From a checkpoint of a small transformer trained on Wikipedia.
Architecture: LayerNorm before each block, learned positions, biases, tied embeddings.
Each number is 128 + 32 x the weight over its row's rms, rounded and kept within 0 to 255. Layers, rows and columns count from 0. Numbers have three digits each. The size before them is the row's rms in percent of the matrix's.

# layer 4 MLP down (transposed), 512x96, rms 0.221, rows 218-358, columns 48-95
097:125168136126184145180114169169111101104190099143157106108128137084069119110204155079130118106083159183118095090181101091082163061141143133198110
076:148164110122101130111093163122125159188159102083156127112115188117171188119149105188169150089143129140127133113077143117105050126101098119158153
112:179110162147155136140179108095100066125129158157170138140094136115124077124166217084101105080107072154168084137142125094166161075050157113140147
097:113141144191108102146080105162130129077048156146071135138124087181160110158185104115125086135105100128121144170140112097100121208116121093118109
102:157137128147070150144186145097115138119112150133082096071147115128130121116107171149199061118128148107146112158085123145114124115123161112138127
113:097124106151090093159102099164165059132109136114092123062145175161131129132196125130127128120131173113064060095137124152148093119102151115073126
097:112118159174203072075049128204132137141095166101095111100183160108144102137132097150154094102125132134122083109098173144106127099078180129177131
099:164143154122049151115106090136148107145137199077144058147137075119131119141179141136116077101145155121168126160106123124085089138063113093155134
105:143214069188121161052159161160128139124089145133127140114110143137140111119129166077171087153185134146079166125110107171104121090113155155156130
091:077109096127111139193118105154144162153149154152129086096148119122131216129111150102136123110084177152115112140128134199114095162129100143105161
100:154128097178113172145093141132197189084092075104106120115124140129124204103124193135104098140080101087116111106142134128133118123177116140127188
124:132133068151141210118135114150104129136092140122091127087136074121106132145178128130113154105160143138105080122177052151169180157132113145205106
087:107106112159093182124113083174170090113187168106164058136188162079133185165171116118076101163137109077069140113128173136103095128128118100159143
124:109170120128154161134155114098091108029170121131152152120097137158186069109097144140117144101108069156077121119153150099152169138143113097078151
072:129087137143123072128159201163139102131125113151180134131070093125172137150153130126177126126129062100134121172086128145118124128065158130174158
096:100109131136204093139192132140148130128126124136141179103106125172111131122148148142113138100095133163081160163140104084118130124105112115117150
101:171158123151104181145125104174074151191138118122139168106141069100129109105111123130121190112130125084114175103101158101136062142146108127126152
107:146167165118175064137128105097129166133151120187129155166148117140127120207092132149123107120112110170113148139107140093142159136101116048075070
103:070092033132138116133137115106104083107149101097114122158144117097156158159130148137150090134134044098100186186186096141132069170125096144125137
103:176137133118146101095130112098163095119119135134139106163044140152138150120175098123125151175104165095104145098134158169152146153100139098114061
116:118127139115165100148135108181044110131161171115104110167095087159119162146176126099100142142098098155097095163154135073081182131138128053151088
099:126118119101140152165116122142113141143177182123206139126155092138074133130158164146178154119129178097114137134110135143167147109095112165134132
094:130139129143085165132182115105124079070134107085099075163137081163091141214087049087108112090094142199127127125102133146108133115110153079084160
101:096074139148099133122095133153092088070135124152122111059085148083152183152045147163110102128111115106129154218121137180147162113037131175093087
124:173111161146182140146171150075083090101147139126124154183124114127115101143124107140175146135144155180101158058145123146115129143135136180086091
079:166124092106117122146097143143124140183151096142151089142124138123148151130105096148171080113136136127191122142118117136127075149101118159255167
092:151122151122149114139138081071122171128151155139161053095148192144025124109103133143146114130165153143136179152061050145126101075148085076123086
114:123162165125113064080052122155130152125130189109109091188111121089168115106131121201132119115172187193105124147119166161163143162181148097166081
083:129178149060123078080095111147060118196187077100167118094101100098140151124129120134203084111114150140141165106128104083103089142060167082192149
108:170135117122123129155156103166214145122156141141093128102172107111086130093218123100097110139083090145196107112102115109124148176140180122169117
105:083111158097114111158079178079174093135147128093136187090121126135129164192115101170145100150140098123133219105126151106140053170117080113119143
090:128206099090159125167166122124165111114125101136113153154113075072165083118195148201153105158130125117115102156114111145125191165102117162134148
078:119149083114102124102150181179117086163096089111165087113151172115102160200157110078129139114102168105115167133108149165097086047122105167091140
092:134151158199095149085074100144194106178103103099181151145160149155136152151088121172169077158132128084090152118143087121120144158126131159139152
091:088151166144137166148168129145099163129120074143161121109140089145124134209163126185103171072137127151093136140119123108129057160136156164153092
114:130094134159114079088119131183142107126119133078111159138178133143080091124139123114165136179169124161134126131098128187056120164076204104158094
087:167168142177067147114110066111130108119131091148111169150144149123103138150143104120138121126082146108149129099049121092130129174085062109146186
089:102066162158113140143117132164205084136090161116202087147101158116106111141094115122110176094120175122101097153134120192154087137143085105144157
106:140150170168154144164078107135128090123131094098167100141151158160134084120138121110138085097085117190117089119136103103104125114191092143111133
118:123123100088089168164110140182101118172164064139067168113130167137088125086122154133164096109143137124069130140106121140111210115119130097114131
103:143105087167181160141152063121128140105172115141136110125120122074158138085083129106150063099099137154167161164171127119147122110151189144126135
099:148135133128112088102127144106108162152147176115107130145141164159085127159200161205106129064179173130153162143118134161138086058046096088113177
110:106143121122143136117111153089106187119097102152128131140094081104145142122137135135124146022157119175118151141141163187130139101104217129058104
097:103094092141150112123174130082124117129132132136116140109113170122096187135188157133114140106116126188113087146202176109194148136165126108067098
110:095193146142155105148132124146142109163089114143107195123152151137126124139134084113144150147097107152135133131175074199124108086125141167109094
091:129109200126128087138093108171173107145118143195133130115133175125152130096132121136122143072193088114120132115122150179088111106076094084081096
090:140088131173105070119166130181114100092125128127171160163130113170134131162159065191109129085094100173177167164175126154109118104134163060106078
109:156129026127131146116154121070139188107139127147095089120079160126154075066133146198125145178127111086167105138120169137106117102109177134187167
119:195128126143151127165193114155110149151098157091138149165107135151168132093154078164141143122142039150141180106194081121141187166139150120119136
108:102091156099114145174142154062126112081128106156136147182104173131096132150170121136087142180144168109156142093128131120118126139174085034146117
093:199180112119163074098142114139086150093139180134148100147159153125128145132162160162097092168130135156106164160119103093152089098118160134154160
111:148114155107133139130187112136131195060144109082147194088103124118130098177104121106146139130140133151152124095136163117077193121027133099132100
089:120132110179184084144149117122155106110125148142143133058110111151120159141155145150120102128064088163061132118163122103088100083128111138097125
114:114089076144094125148170090145091142111099127144150106126160084168129099106135068132142164151119177078148131090114151128110099206147158115100174
081:150142119113139127088069199119102125152145119083134143077089150149138123168185085110077112169160110138175085113068162116107095136111121128096127
095:102183097141146105136201098175139088135170080122135150139125105111119157152134120161112179174164136135176121080154143132188140047130119116084091
109:137151095137090066128125117156143121083099198156104117130138166117145110154121065123084148187161186114153131104126105173188113057101178116053087
090:126119106111061161131119153104147142118125116101187064124132179175109172176154143156155123095166157129147178200076071152132095115163105139100088
096:068099141161140113127135122107038104087124152177117165089104098118086121132074123086163140044067117110099133106128112088087043142143129166117098
105:177115167094112124101133148115144209157156129179178113099121136124142115110144119116143112092137163189105120102101146113115160110117187131064084
120:095095146113148144131177190112109161120124103130088061135148130128137137125111181126146101092045110162082124129141177158169079112138166124090051
103:133162199119122108078074034139137158123108177123074102087094147121113169186106166098138109099209111122106160082114114135161137147113106121097052
076:174154078062066070164145178137112143148132112152157142112119134114143187121137116152147117178181103074136093057072118153092132140136143102161124
102:095101056172150138106135114100082074107111111168118113113106109146133125177197152148164119143133114169080152126141126145123136123144122134095093
086:107180089099114124093099155104102106137146131095159147155115149108118179111150155195099115112095112144132172120073135188120033135115152132171082
111:112113129152152128145234159094110134220101138097103042147127109107152194100126108146104144083116146139142082098132183125151083150126124160095140
078:176069107139127108155111148171112151123154096110164147126108091132159136170196136191150105129110137159153154137087147183136163152110155141140152
120:085106141160209087135178151161090101130145104165101136109136085163137129130121157107122154102099119130086153119160047159140191121110158125171135
100:100095152147116168105126122132066119128098112112189160102102122154096115137171119070143097144152156176103119133131140065151106123140093122103150
077:127132076099098056127107143149117166164149122183161178091131097138139164094123165208092158137138191097170112153121134126120102162156073129205093
100:103094115228088163140138075099151102182096114133135187084170118171172195159111154109122089109174101087093139121089124170100141141080091112063158
099:141057156132101094134160179144124141100082117123146146127164139179186112099073124196149086087086130192120134171124078134088107118109073130130150
104:083120138211109170101121088118105133135147188094161145142138071189122150101084085173087134124114183119136186113098156122156121166107065139132136
078:165138069081091099172049135136191135123113062141139112140124116135145152132123133162139057174149129174176145121106108145119080122125076152238142
126:151150142070100093089163086115113195150111124127160187101115126158097136085110099142091179159170155154161135154109072166136146111170135085173068
080:119076128101128102147121150131132117166158098164187164163086080103149172165177179144141123112159126141153162121131099195098100126140126158162114
119:104126154147129082153176160189128147153110066122147082157153105130109068141160104089144090100110084121118123108125176087131108190140187118194083
117:123157082088117141112138173131130158076110158192085176138055119140200091124072168180131094105155115087142158091090109096089155117143138136124154
090:083130102141142136152088115142115137132142094117155108181114160107135091173157146103164124198186163074082116122127142175141120143168129158149100
109:131166095128103148100123155161133148085063077153085126177127196181144100196148104150084140129141120145160136104140129076185126131139091092106192
108:124095165140081088163095138088093144123167156153112139135166137082138143121105130049173169113095176088068157159190143110084118140173169106126119
074:097107072075095082127118150060124125140124114117141110105106106121106140121161112130157120116133135059129111148088101101016080098096078100174152
089:135145157150162135120118193169107179147100154074137079108108160095130135106131109131125068116137107154126155093127167138136086160120083151110167
088:123142116121150148167156131106174098078129139130130122083087136140077122143137085111119109080075117133091129102178123111153110091118158109072085
086:093126092162171154137118183135115148120145112199184171123124090147158116112162139107128067142146141121123138116142154143063093091106187085130060
102:141104140115114117122139114135170181185130080173171166117187108149174090120135151186177150103153087142097092147114169084122151123122167120085131
093:149099104116140119150119082110167160122123135113119142086141147152155154183138113115164126140119149122118153107117118086167139123185105184194142
086:078116120131166121115151176159077123113097122127143072096141087141139098098093141146115078160130118133191139086184149055113130150156137159139172
115:074050128113167094119162131118088109109142104143107122079189142142174155116172150092127128100088159161053140147131135162094093117139120176127087
093:127139176161129116190158155124078105141123134127115097185175131082101092118080132187113115165121108166106152104209157144145152149126177186127141
099:115108090078090096145160144167138159170109147118153158163091119142131158170146093068198120154174133162120088078115138057128110128156144196128125
108:144079105143140131178169185121097162118160146105154170140100137166159148148101093131133141108069131128119106175149106221113031097137090149116094
114:117110092110076108136067141140096156129128062133127145136138084103160130138116119129185165162130127134198112141123093082171097156074109170090129
086:134156136153157106114170162090179175095115143064122130131112089106131129118124116143112113062153105171125140097109176105180074080162135053157114
095:091142187128123139170142096144122185145104134142109180089148099113164080071083113120164128083109152106169112175149125096192156138135135091128159
096:149158103108173246175126116135109145119122061106134082106110137116141142111147071169076086140125144102064152157176124133077152120176127105141166
111:155142186147092123119143120080186131108082120139127176098180168131141147139163175086177117151097169158141160151124147082118161160151129171201171
085:170135152081077100087143146111152157145121170075098111163107110073138137112106104159131147164166091101166149133076165149128174134128160094110112
100:155143151096141112163131151109070115169060130092080145102111141164143092115071095106122100098130116100063143114132139127192111115138122175106199
092:119126080158144106104105088116151105079155151093116152116138189087116180195094162071138123133082173112115182198135147098093142120182096178140096
092:182209132132147168132215079105110116094098134111120201161129125089135117173150125172127119100166103101122101152106130170139143154130108168069168
098:126079166150093135127124107146087098105143161134165163176152195133136160132195129056090130143158119173088109103118124123096127109129119165090098
104:069115139183121112115182111105077097101104098120141092138161103097144162175088155113084084127109156147124061209127096143125124142114092180116176
094:174124122145131127155167090141116125099152124107085175074126062115106067116155144102142141188154126169133135168152108104113085147133092110190141
083:177132151145133074166176100178148102120145105173087163096133138124127146180161115144153105141085149183107119061174151123145107077108103145148135
108:165110129084166146158152142133066173145082155153098147134113072137109158156109110103089141060093147057085143104128103174108143105078101077105084
077:209153108119195089175170159130097146158117116097186112136119127127109100142117180136114074136128123076145129143153119116058144122114109133197185
116:189117119144105189043113100112053125104143098101130126117101127101089093075111118159153135163117145174145242086125120080087145123161114130137145
100:062125140107130103136131144112119091161110102155155140090110108160109170159118141124100120079139091155114110151115107133085102147180113116147120
097:094065153104118129109137110114202138100151119114156113151137134183106187150127175143135096143116092085159136118151055112164129175120114142158112
102:171150132112086110151116150141063147122112086091037104130113124108142108122131144097133142153144185087103088160103143167113150120131105148058094
088:117156098104127109120095109130108153162152127093205151132134066141104129088185132088115070168085128171098100132144126062117081119125148109168108
101:121085130105139098146107179145147121112133152119113129177126111111094147157183111153104154152171104094181103108094140107159088125168158112136117
118:154153124141129159155116124121170170160180100137116061100159073070142151121092152109123074154175084152126125119158119108176059149139140135107125
082:157144148092147075122147131140130111172143131139040199128063091187124121145160127106171126145166124103108161141151084085071151152109103155158168
103:205162123139117108094170132130124143143117140113122146085153114139136144096140173170113179166178124094132148159112168152067165066148106153189113
096:126088113110132084095122128104123141094110158178163106109086107168137141099111152152149105123162112094110152115145158116105087120113152163133073
124:136155157137124145116147144146119087188187151139105168095095105116091122175088113057106183119168139111136139126071118120134117136160145106237131
113:162108125067073153158103071138099073150166161126124151108136134125153141200136136119155125180154197089088140114190183079187097109084130113078194
111:173130166111187160119110114115149115119155114171137097142142114102134131131196086155115113097102082153154146116043084147126126141207104167107144
105:119139139146161103161169098152117101174186178184142082089139129124095111097125159140134177118134147058135115109094138230109100123134160090131068
101:179111130104078101121160129127100171095171093092137153171144151155093142118203100103116097127125106140150146123139065147130100111115100125003153
133:126160153115125143093130119108128214124104108153103090120097094108131135116116136136047183146165104095119105092084102134146174078096123109121116
114:136113138153117126130168117127135125131135182136096092160135164166137101127104111067125114161142149112116148128159203087127125124165111123115114
102:139099096091108124108114092164128117191113073144145133225115156128129108165112156197164088131122115151199108094104139144146106150128147140130145
079:154140130142114162164152170112086118151117112118106138130155109097140141166140127186131149124177159138151111149160141154159169122140141135200158
091:129168139163173112137117082132106122113089103180174136107149199126087077166136109124080080126124141173117140122101123120075077114113126119111098
084:149122133109060151099103148122147139115184169064120124094155095085146155125121160109178105151209085049183145143128147120152138154133125134119161
102:173140171156108153163109117146129145173088113173168145144122208149100090117158181119149105121102127094096080147110134092100130111079135153124108
096:136097094112135155151155122160152115161131107134189178104125113131182151147098130174075114102114108124110140179132139126115089119157087144172190
078:104109134124157075122162147174112113143204144114161116155067126177149102139125149163177130081122130150162088192171093186059112138132110138109159
087:102099117153134056079113150184094088179102083087111112099116152140107111112121110108157095148093132158150064188131161134132142131065093104164152
105:029154119162134171164115138147115155126136165112131139097123112150140117119168153124160174094118158108111111155140146156180160059151068043085074
096:134189128138092079148090155139081073098130131112198144113122121112134163171176129118133106153081119134126137115128155088100126120146076105189114
095:173149116124053073115099108093130125054118104141114080073130097157114163157131102108098109106110130113142162131098132145115082106100154132154105
116:088146136100154080136141116076139190133117187073163131105120111114082097108167139170145161115073115145162170106146095137171146130143165120117129
078:059143162132163103220137133153083105130129096157125196083155125155108115107110132137108123140052127156054135125171077085115104116119130141156132
098:051135171173149141137149096163077119065103105127166136147111123158113085121107105140150123130150135138062148182143145179093122131083112132068149
101:069127101152087120181128196140165149143082106131139107130133168165121187120216150134034135118135114126113143118128139085206090126128174153079126
078:144090074152110130119167127120129093153079141111093152195122078106108158140120160157125163119197092082108089152138113142199132175156100079144107
114:115115164173082110110186117103142110055111089105148212076153110146156099111108141063084187141101143094124128119168130158163147134109118112129137
# layer 4 MLP up, 512x96, rms 0.226, rows 219-359, columns 48-95
105:099145180124083109127198112146072113141180112052100178194125131153150122099114179091107107105097141094128153083130158151171119121108141107159160
104:104119090159104148137147130137114143159140119195122140102138088159153196127068058141144166135103067092103144126130135120053158079126099079130084
088:165081112164133126119134110119095161090086105146091196158146134125120104107092099103139188148071122076088092142102108124186100099196136139139165
100:125185084100170179097174165099189062143101166152160180129151121157145152059108109100106118121100112125137114109138131160119120075121098101134168
101:132121055141083125166181131116123131131132140111103117097078111071137075064142132087152169184101122115171111149116105131130156085124121097163101
096:083099141105018138163144139123120138138107153062095136096092120107131122142086140113172085077121134162069149138117081142149126175156093137168161
097:135148102121153069110122105191157102105091130137101119204179083093141091104148105128152153154151187107104193173127123094095159048183105117093104
096:086082132090107112162118101149111165115120141137112125186172185078175153084150147178103152119068152106118121118165088174132145152115133162090106
110:125089160116154149107165113127167097162114118121119135194130178139128133110150164135104187093144103083082184066130136127185140124116135123181088
104:146133104091148149117147087091177113110108151107124198149103094123128156142121093099089102114106102104163103142157164108136116076157123209089154
098:126120146111109058122152142107175105123156128125132125149151165102148104156090117136140132170122071141159172138123183084090071084088126096133167
096:181140106094118138147171100160134116133175099128091169127123130182195146128171156102166236104127137102100110166148093140145065114125141146129217
114:143136135150115158137184142159166143133067167135070119107096075132168157098157107152111114100131102101097118124121107086096121048103120112128115
101:151186116154145108161148103150128124110141148119148137109111139131164153118072088076138160104113146112087103129119165095205168164130191141065187
083:169175089163119172125095124151121112130122124130163077139120152110188183110138135150170129129100137125161101150117151129087101099158133131167129
106:102103116100137082163188138108157111118139143112142110177166088152146155155156150179145091104124170074117152176082139174141129096127122040148102
105:151170145141168119167156145150131145116120080116129077093119164154154099129153063178128116074101144103130055175159125134101152031081162140154139
099:143118118144102079138143139125089048104082117141039124119141127143149143223123186159131124093130151158140209174115124129077120162184169129142154
098:117091129168127103139100076125100141125162197116141106143149150172177074105110126088168138107099066107093122107182120124102141170178099051101143
103:121091146137157134114153111075137064163140078155149142106121096084113058093121183127107136135157117132091169121170116178179116139153160110075148
093:105119084099146154136178160155113090165144151093064089113193079157110134133106138156078114123179125131180147137106079140137163111161114177127162
090:105119143156120116143184174139061182141162120115124125161140038159187128150095116160136150122143125119188153145108087091102063133140166142158070
093:120147098104124102115062173138188149166146123116064089148152042153120086093187144108136146172142104169126103118091121113115100138099143107144154
106:096153113116149183121159112150114132095145104146107090100127146129129123091116131166091118112120070132103084169130179141107116091196112110138112
107:071125148100144147107135086084112151166088154128153124121113121150117154158052158143134085120127165081135115076120155096113145086137147122098098
085:113137130178118090135172090150132209166131163141101148198099095124114151185154122139132119200107168027123135172126082102152103107069136162104138
110:167082100161108120107203167171114149163116078174113040095139140125154116090146138121149194142094162180101098134177149083094154170128148099119122
099:158119086116110142146061078151174144100142123169118083154107108150106108110133123135096168096196075120148115195143123100118189117174138136118129
104:071089155147168161136142131177067105177152157110084127185107108124139156134091150141125146115133155105087170141116182156125078124135136072187084
096:176151165127135165045084091153123190126133146154090087147159121088098127127087107109186182126073149127089090132130146167126161065134129093110147
098:109155146115121130113123058191117154102201206081140131130151135128143127126096053088137172114134092089100168128178143098128128127127142165133138
097:128149130130090134119114096074122173165151133107121107105163110188132101144161107121034081115118105179143104135142077133101196127122193138098167
105:113068113102143139145160198088105145096112193100113153144117094116140117104136107103075146144109126148090122126159093178114175073109124084113179
083:172150127160128111078098115177138135129045105115165142115091120132140113147116058101137162134129118123124181134155145089109170124156118067093081
111:096143116139120123111147135139078124156083161118128067127166121075127178091109150121128096107145102122174101139126109121110143178117113136138145
089:155153098150115191125144158170128168160110134106096148158119090110188112142174087119147159206109081116129149198168137152135100120148134168155183
094:092131086149147137115135139165127099140129145136166211155086101133180152116084141125151112078168119093141119139148118111148151142121113124123096
099:112111090112086171159159149220101148143125077135079131142104091113156116132160158120100124117123063083130098131125076137147133128075054108126180
105:112102113065114088145135163098123117167105131121051145082058139068179091091119131097147134072143061163145144143143101130191164150105059106175104
100:118133156070136085171111144073070169129113100131124207160181076160152112119108087107194190089120156139084166072133141119168137158143174095135139
093:156100095157071117139112145107075131152173128044086146138116095182173102133152195182135102124094165071151121121111114175184105153157211115136155
105:122104136097174083154129129166184098150139135094105159127132096112156174157132102123112158098084126144102131227103106118116133182127129085178174
113:123055125121108143073114142126157123148073066106122189171147128150100134105115157122133124134096112153163126176122142202089117152087136151113096
102:141106193079161163128077119132141112123111126139144073089167147121139159104123090161063092142113139151142129064101171103146140124137110132174157
086:127090074135116132040160137115142171112155095090134163147081139161141122117140181146108147137099118164157077092108140159145182143132179128081159
089:116101097170118169140123109182186101152148151125129074134136118139097184120176129120091176106090116137199093065155138139136129101130147124151167
104:138122084089093146152190096081121120158114172146132185110132076079165171168135116170137147144127083214146145212112148103110098104071113152168099
106:129155156144145153115141150144128135124170059078090175099171109089158118148123127103069118193138080134085143124074174084105136108131165117146142
096:145144192148091085121194125147080159117115170149093148179089137090181117096110132101162080117134129157126140119126117110049153136115103148172115
089:106104118176184151128137183093115109138035142091143186150139074126140136148101134101166160160117125102135040122147101157073135119163164140116151
100:093151148101188082125130127115131078101107116039135111117105096125178108132088137058118105059117156150096146177138098127123153122117145056195193
115:139089137172212191116105174199136110102113166079088171134149111122121109106131159109127130166119097122153158136160190135132117103135118162121131
102:161092078085071146108191169126137159133132124135170144080170124175185091086120101127108152155129137140160136108163104113065103090122171098110147
111:058190127165094127150169077149117121123118118169112116145100123113149096125105205140199162131115146129126136146111153138227118130156093119145108
093:132135078119124180107040132107182065103170136101183096102182122159165096170125086096118164124156079157107111136170092113112121110143140102132155
110:102173128077151118151130136138145096182139107125073070177075129094163146103089124194147152130123142113107143121148188125151129155141051083115102
063:054169148125108132115173118148092144125104113128149129161140145102196179144113142091082084196144148117162144070111155132139168131160107143098100
094:208164130136121133120088163174185139144105132074080122100169135138134160103140113168068117135145102146120110191119151099128134108086117148151189
108:092164137185159156115150121084166137160104111185141137125102125099175118121119142099083132123051079065125108130108114142112110082113076095103137
116:171140153092126083129091188068078147177139094100135118067111127162099110127173132106142188153110113164138181159154121111158148146127162094131133
095:189076107087137116147177220109155110151133083136129100124182102080154096117162156133142149129114149143114121147106138157139165104081134076153136
098:165136115135126121085087175133096116120064175130130139108142136136146110114150141145081133106130178147139125109115067170150174137141132131108132
092:131133140120105087120191117155115202069092164092138146056175119136182128132164164119072122095143097142145153142125151104141164163092153109154127
096:082157146109144119138155068065164146163121102085095142163192165133119069112144097070068126138125068125126153128156138164105167061136140165099136
102:115107100109090179137146151145140183094125104135113156090189132112105102087162146107031156149131142219173117137134096162138175116167062091140101
112:139066122161124136084069091121165161119077156133105076098124129101129111162100097123113111103125154135124150137156129055152217188140197178060144
102:106153105138151126121144112194162127050164152095123145153162118170154111099161157200131109122142100175113147135158155104187172103113186117116156
093:193176103095129053140165167106135156171094141078127144102126156140167145118162165162116173121109046134163139151124100174178138110108139141126083
106:152107108113137201129133076119143109119073157160081107128067122174108164118104170128149197145147079097175105113099169096122134103113171132126193
099:063097135102136160140142095122132149100111139058115146046163132137088149158118104186136099132108140128119090118118095101107147121090147166124116
094:155163099097177093077092139172136148086113065113129132100088123084195162106144140147172183141095136167159190124105089091151083190141115101146110
095:152147114223113066180147113164095141139148122121164105090173116187128090124093132123133105190143109118145167135084199134138121097134155200170136
115:136096094152076126149095064107121081113162105091144107161102105130126126067137126131127159111100091178118166169101123134171091183120029118125131
111:077171184147160086151178160118194126126118081142142107155133074136124159180070108192161144178102172160155121126164160119180138086127107083116095
099:153108125173141148103111069059139061130121167200087123189112085144115095094147153160078146146112145146117145131127118120124126134142118139086188
108:132162140124152157157132134062126102101166155062134113079109059114111110127098187119121148089153137117067158144130140112100096147095072132124157
112:180170111112164096114136161209121124096136113117111157168082096141197121155141139134126159139143135085089103076106096116120200103171138186081085
092:132164089158130083146110107086146098188143151089154093128146079043140136120107142141159139147083144094106091150136106094107111106144125078050172
104:157119118106126130117155126150177120124131165073146101134171103121121151101077088204067128146079100095073142140121094143140104088087130176139095
104:101122077122107124175111105041126138110090187101092119087140191130121125176133064080132122143111162145081163124186094166107095130119114118149191
108:144083164135141083119133099151111135155072129099101133154163147091177213080129141132179137126133137153130137130088119126170119124124137176116106
103:151047117099165208123155092130167128125111134180112125163172112157145155149103148163057173110094139135073144098124092150124109085083165096136116
092:158123148139115187123141111117185134152126167107073192121116107089136151126137106114156115149104109109137109124167124100106130150152136130179098
092:147092087091127117089146105078185113104221180155048075169133130143149138140115147087083149156106147081130137114135161155126085156111136142154136
096:100155123127117127091131161142101126115148123127080082103132122102132135117066156124186096172088117161161146134058127150084099179156132114121144
094:119125167133149068133073085171133091148138123101094144177170106131063107192169078135194131122115048119159116127126104132142133136131149127126097
097:066134126125138140128120084117153128099170078148168142149155127129157098097164087189143144106065120122181156200144095129101128130139155117049113
102:111151079100153138131141112165142124124174186120154119103117157124125111094108201082112148116098117148126132210150118076153157106122157176166094
101:129135095120211138109157197145165177109106147163145157076144142161171171090105138107145103133107097140167145207136081160115102099152135074154112
097:123110160109157087132154047132142154141170166106179069101193076146130176153110141137141092096140154173088115161109111123061111168089170122142096
106:141141117168108145099107097130100158176128153107101134079122130103130110120124108131083171125089076103136063159093091101132119149121128092117090
106:088131100125135097143144176209138136106135136119132098136161089124112131143155142098115174089116135161138107137121149127145096147151094074216143
095:111145143164139120162146136119158116148132106129085078146147158030087137140133139089090131083050124107106104185133095161092089104111166168160124
103:124104083159121131074116165211148124180148118029128102167150084152124195118124170170179105104153123180105122119122103135127127121146153100158153
096:060139086070155189121120137113088183125150156137166137141122064094138166144126149099191120091130119155125120139133091147201083112138130103133103
092:127098079103179181149106086123118166037125102147091104135121110099142143058102119105106168173119051081091109186149105110090123108111165128133133
096:074069152126095124099088072094061103124130151164157111140141096161127091089082110135113098135107136166163118104075083111148069125122106134124164
099:182053087157098124155139173124106131099090160092116102146095068127141091101139179221150172087094122072114122120097187115183149101092163181162159
091:114136204151174138157127158161135144188149140190142068143179095168183107127133094130141160137099126170093168092118150194149156131111134137097114
083:112110134155078116133057169167123107197137107095089130096095170099141186134121154199140179174088134122132112081128162139125150110159131081161103
101:164103122098079140075154113140172125128168171089118184064120112125154183152081092083079160076176152163166117166111123085097113115143089131148158
099:115093139117165122125097172186094099120115101176074159166155166134119114133180158079142093140110099107082178110187216132154095112097197059108128
101:074084083154153123144109130154130137158145111112182104144228096119132161159132136175102160106077127106117095114077144143167137121171190106095075
081:107141054126113182095118117133152111147138107142154094171111030162108116168123076108124082123117136092176108177067155090191094169113125130129110
089:133096145146108106181125078147139206123161147136142132154109095156175108138111114114091159150130122141118119153126097126131134144156137139135116
090:122078133129096195160064127051143138095134088145118105129172132187087090063158117107115169148144103147139131171208103118173167164116142171160061
108:112055125093101141102178114149057058161130103111150139109086058096147101114123106200161102148142091122119184166124135157151111160087093137140079
097:157100193173129057161068135064171115151129101091087121120108147142087129115158149120142173111096133136142214146094087147163114145141136071144150
100:120103124111127103158156107125107157085169098113129134131181081134090190146136179112143101076087128151120139150110078121104106139101134158101147
101:095086057093143101094111146132120124135132171112134168133146158138181121151135140200110140130156001134107230147085154120108102077104107118128159
104:109132175099172138102181103121155124158130105167141126150099128140135109154092116163092151102101075147138157195089085142091134153100157154071158
084:138167085112141131100102061124166098102119115128162115109163087128154178067076186119082104097149172133125160129116178148159131123161108147109193
101:042114139119121178112134156115087086153169140152123153115124158106157146132116125134081159129109162126088198123195159077151143100132161097126128
095:092198137182148174151174147086133113124200130123148103158216162110147157106130103124111124113093158143139156140072132146096095120120119167149123
097:075107176155174172086150159134182086088158146114154122085095130160141124072134077104177140161107109095139168107116148065112150126136129119168130
094:105196126161104077121158073141217165179121173107132122081161174120138143111085150120121151154083129142132133091121095172108146095174115104117145
119:148157165088165149091174139137153103172086134114134116124157128130150148107117055119145134185090091093075158093141148104159112112085202153145160
100:099181117173152133139184141176126134129138118142064115180140127160136137099122174163073092133085125169215128107134107101092143147153111117163137
099:150143145114124098158193086150090128158119122100115094111067085122158101090110155138105137121145109153142133122166069134149133089214152130114168
102:133169113128167153165092152058175150125140070189101095111139119112101123136074073099141138104045111107069136151121110113121143116049148111098154
104:094096135108170136138158171131100138100103133148090129145136112081114141131091134107147201157135141109099162121099145078116167159130176136104159
113:146157196084096159157133114131122116094140159062154093134142163088165096139156131147131114140126158198163115117219149101158136113181163082042155
108:121056131135076118138154089094099152189194176100109124026136126101117131182116140108124113184170150149143105102144127088153143179128158144107122
096:070128141121155082103137150082114140136148129157148121067184047108152172068148125116126167150092121129114118181097055151133161111129111156167132
081:123110087146163146050101155151110112097095163131087127188139085121135112109155153127167137127164186173129100087103086139129158128205114061142149
093:152100141133133102073095182169179167103108106094089184140113115113179152140139136151151185152135105077103133135165134096178104128154152127098109
077:117132153103116099065127082162048102150144139149141156148075094159109057128076137126143107136149141132154083115198105104089145115139064101100117
087:124152162202101174073101176095122116154117120077129056108084116134173118092116163102141167133056105141172080149148099085145161095109153115159189
106:188144090178122077129117106135131140132154151126150085184153135092155173147046120150119130113127176112103148084140097127100198127149103130106185
092:160174202150149132145164130110142171148071169113109156186185179145136132140107125134109157093086151142122158072080181157166114119106158121138134
093:069141148151091118119118038101107146162109140139107145144104131153149106111087097200136161114109058095091170163137109153117080084121126140115120
102:078137130146156133140072140093140142143151137179118118100170182103098194134182124162121164109104106149154118115149139139126127114129170129124135
087:164124075130134166131058122111143180100110135137167111135150116163169177098094091123097145157140173140073023215155115141179114084148108121142104
096:106117147150148138107109164148154110161107147070113151130071101198123179120107155176117175157109063112036147121150151126113190180145079125148114
098:168119187156125104154166124110134119175093166070149138136093100077175119139096151110117152139043098157071148150110111105156138157105119116141125
081:178172090053065158106081147157119147127096141088089072165112133096109110161110115124151098154096093079147163143138111120132096165080148153158155
103:121079104124125080107119172131134154155090096171140162139123122101076144139132113123126134145102150145117157167129212059156153138080185132082086
100:157101151136182218091067150152157153127178071098113106131146102110142110093073145147146109146087137160087161204080105138134146117110168137138153
084:139177168160115114152081122115146116170071142123104080197160107183030111133133118098065127115134083164124067139162138068111152156149145124105127
110:067110116159162115086134165152072100119143155069105114119107142173116119169108141130108187093088139144119139161132149170187151133201164128108101
093:191125127156126162126159105121097021125142119099130123082160107110125077154166104169161175150103092224111110126144162114085113115126110145105098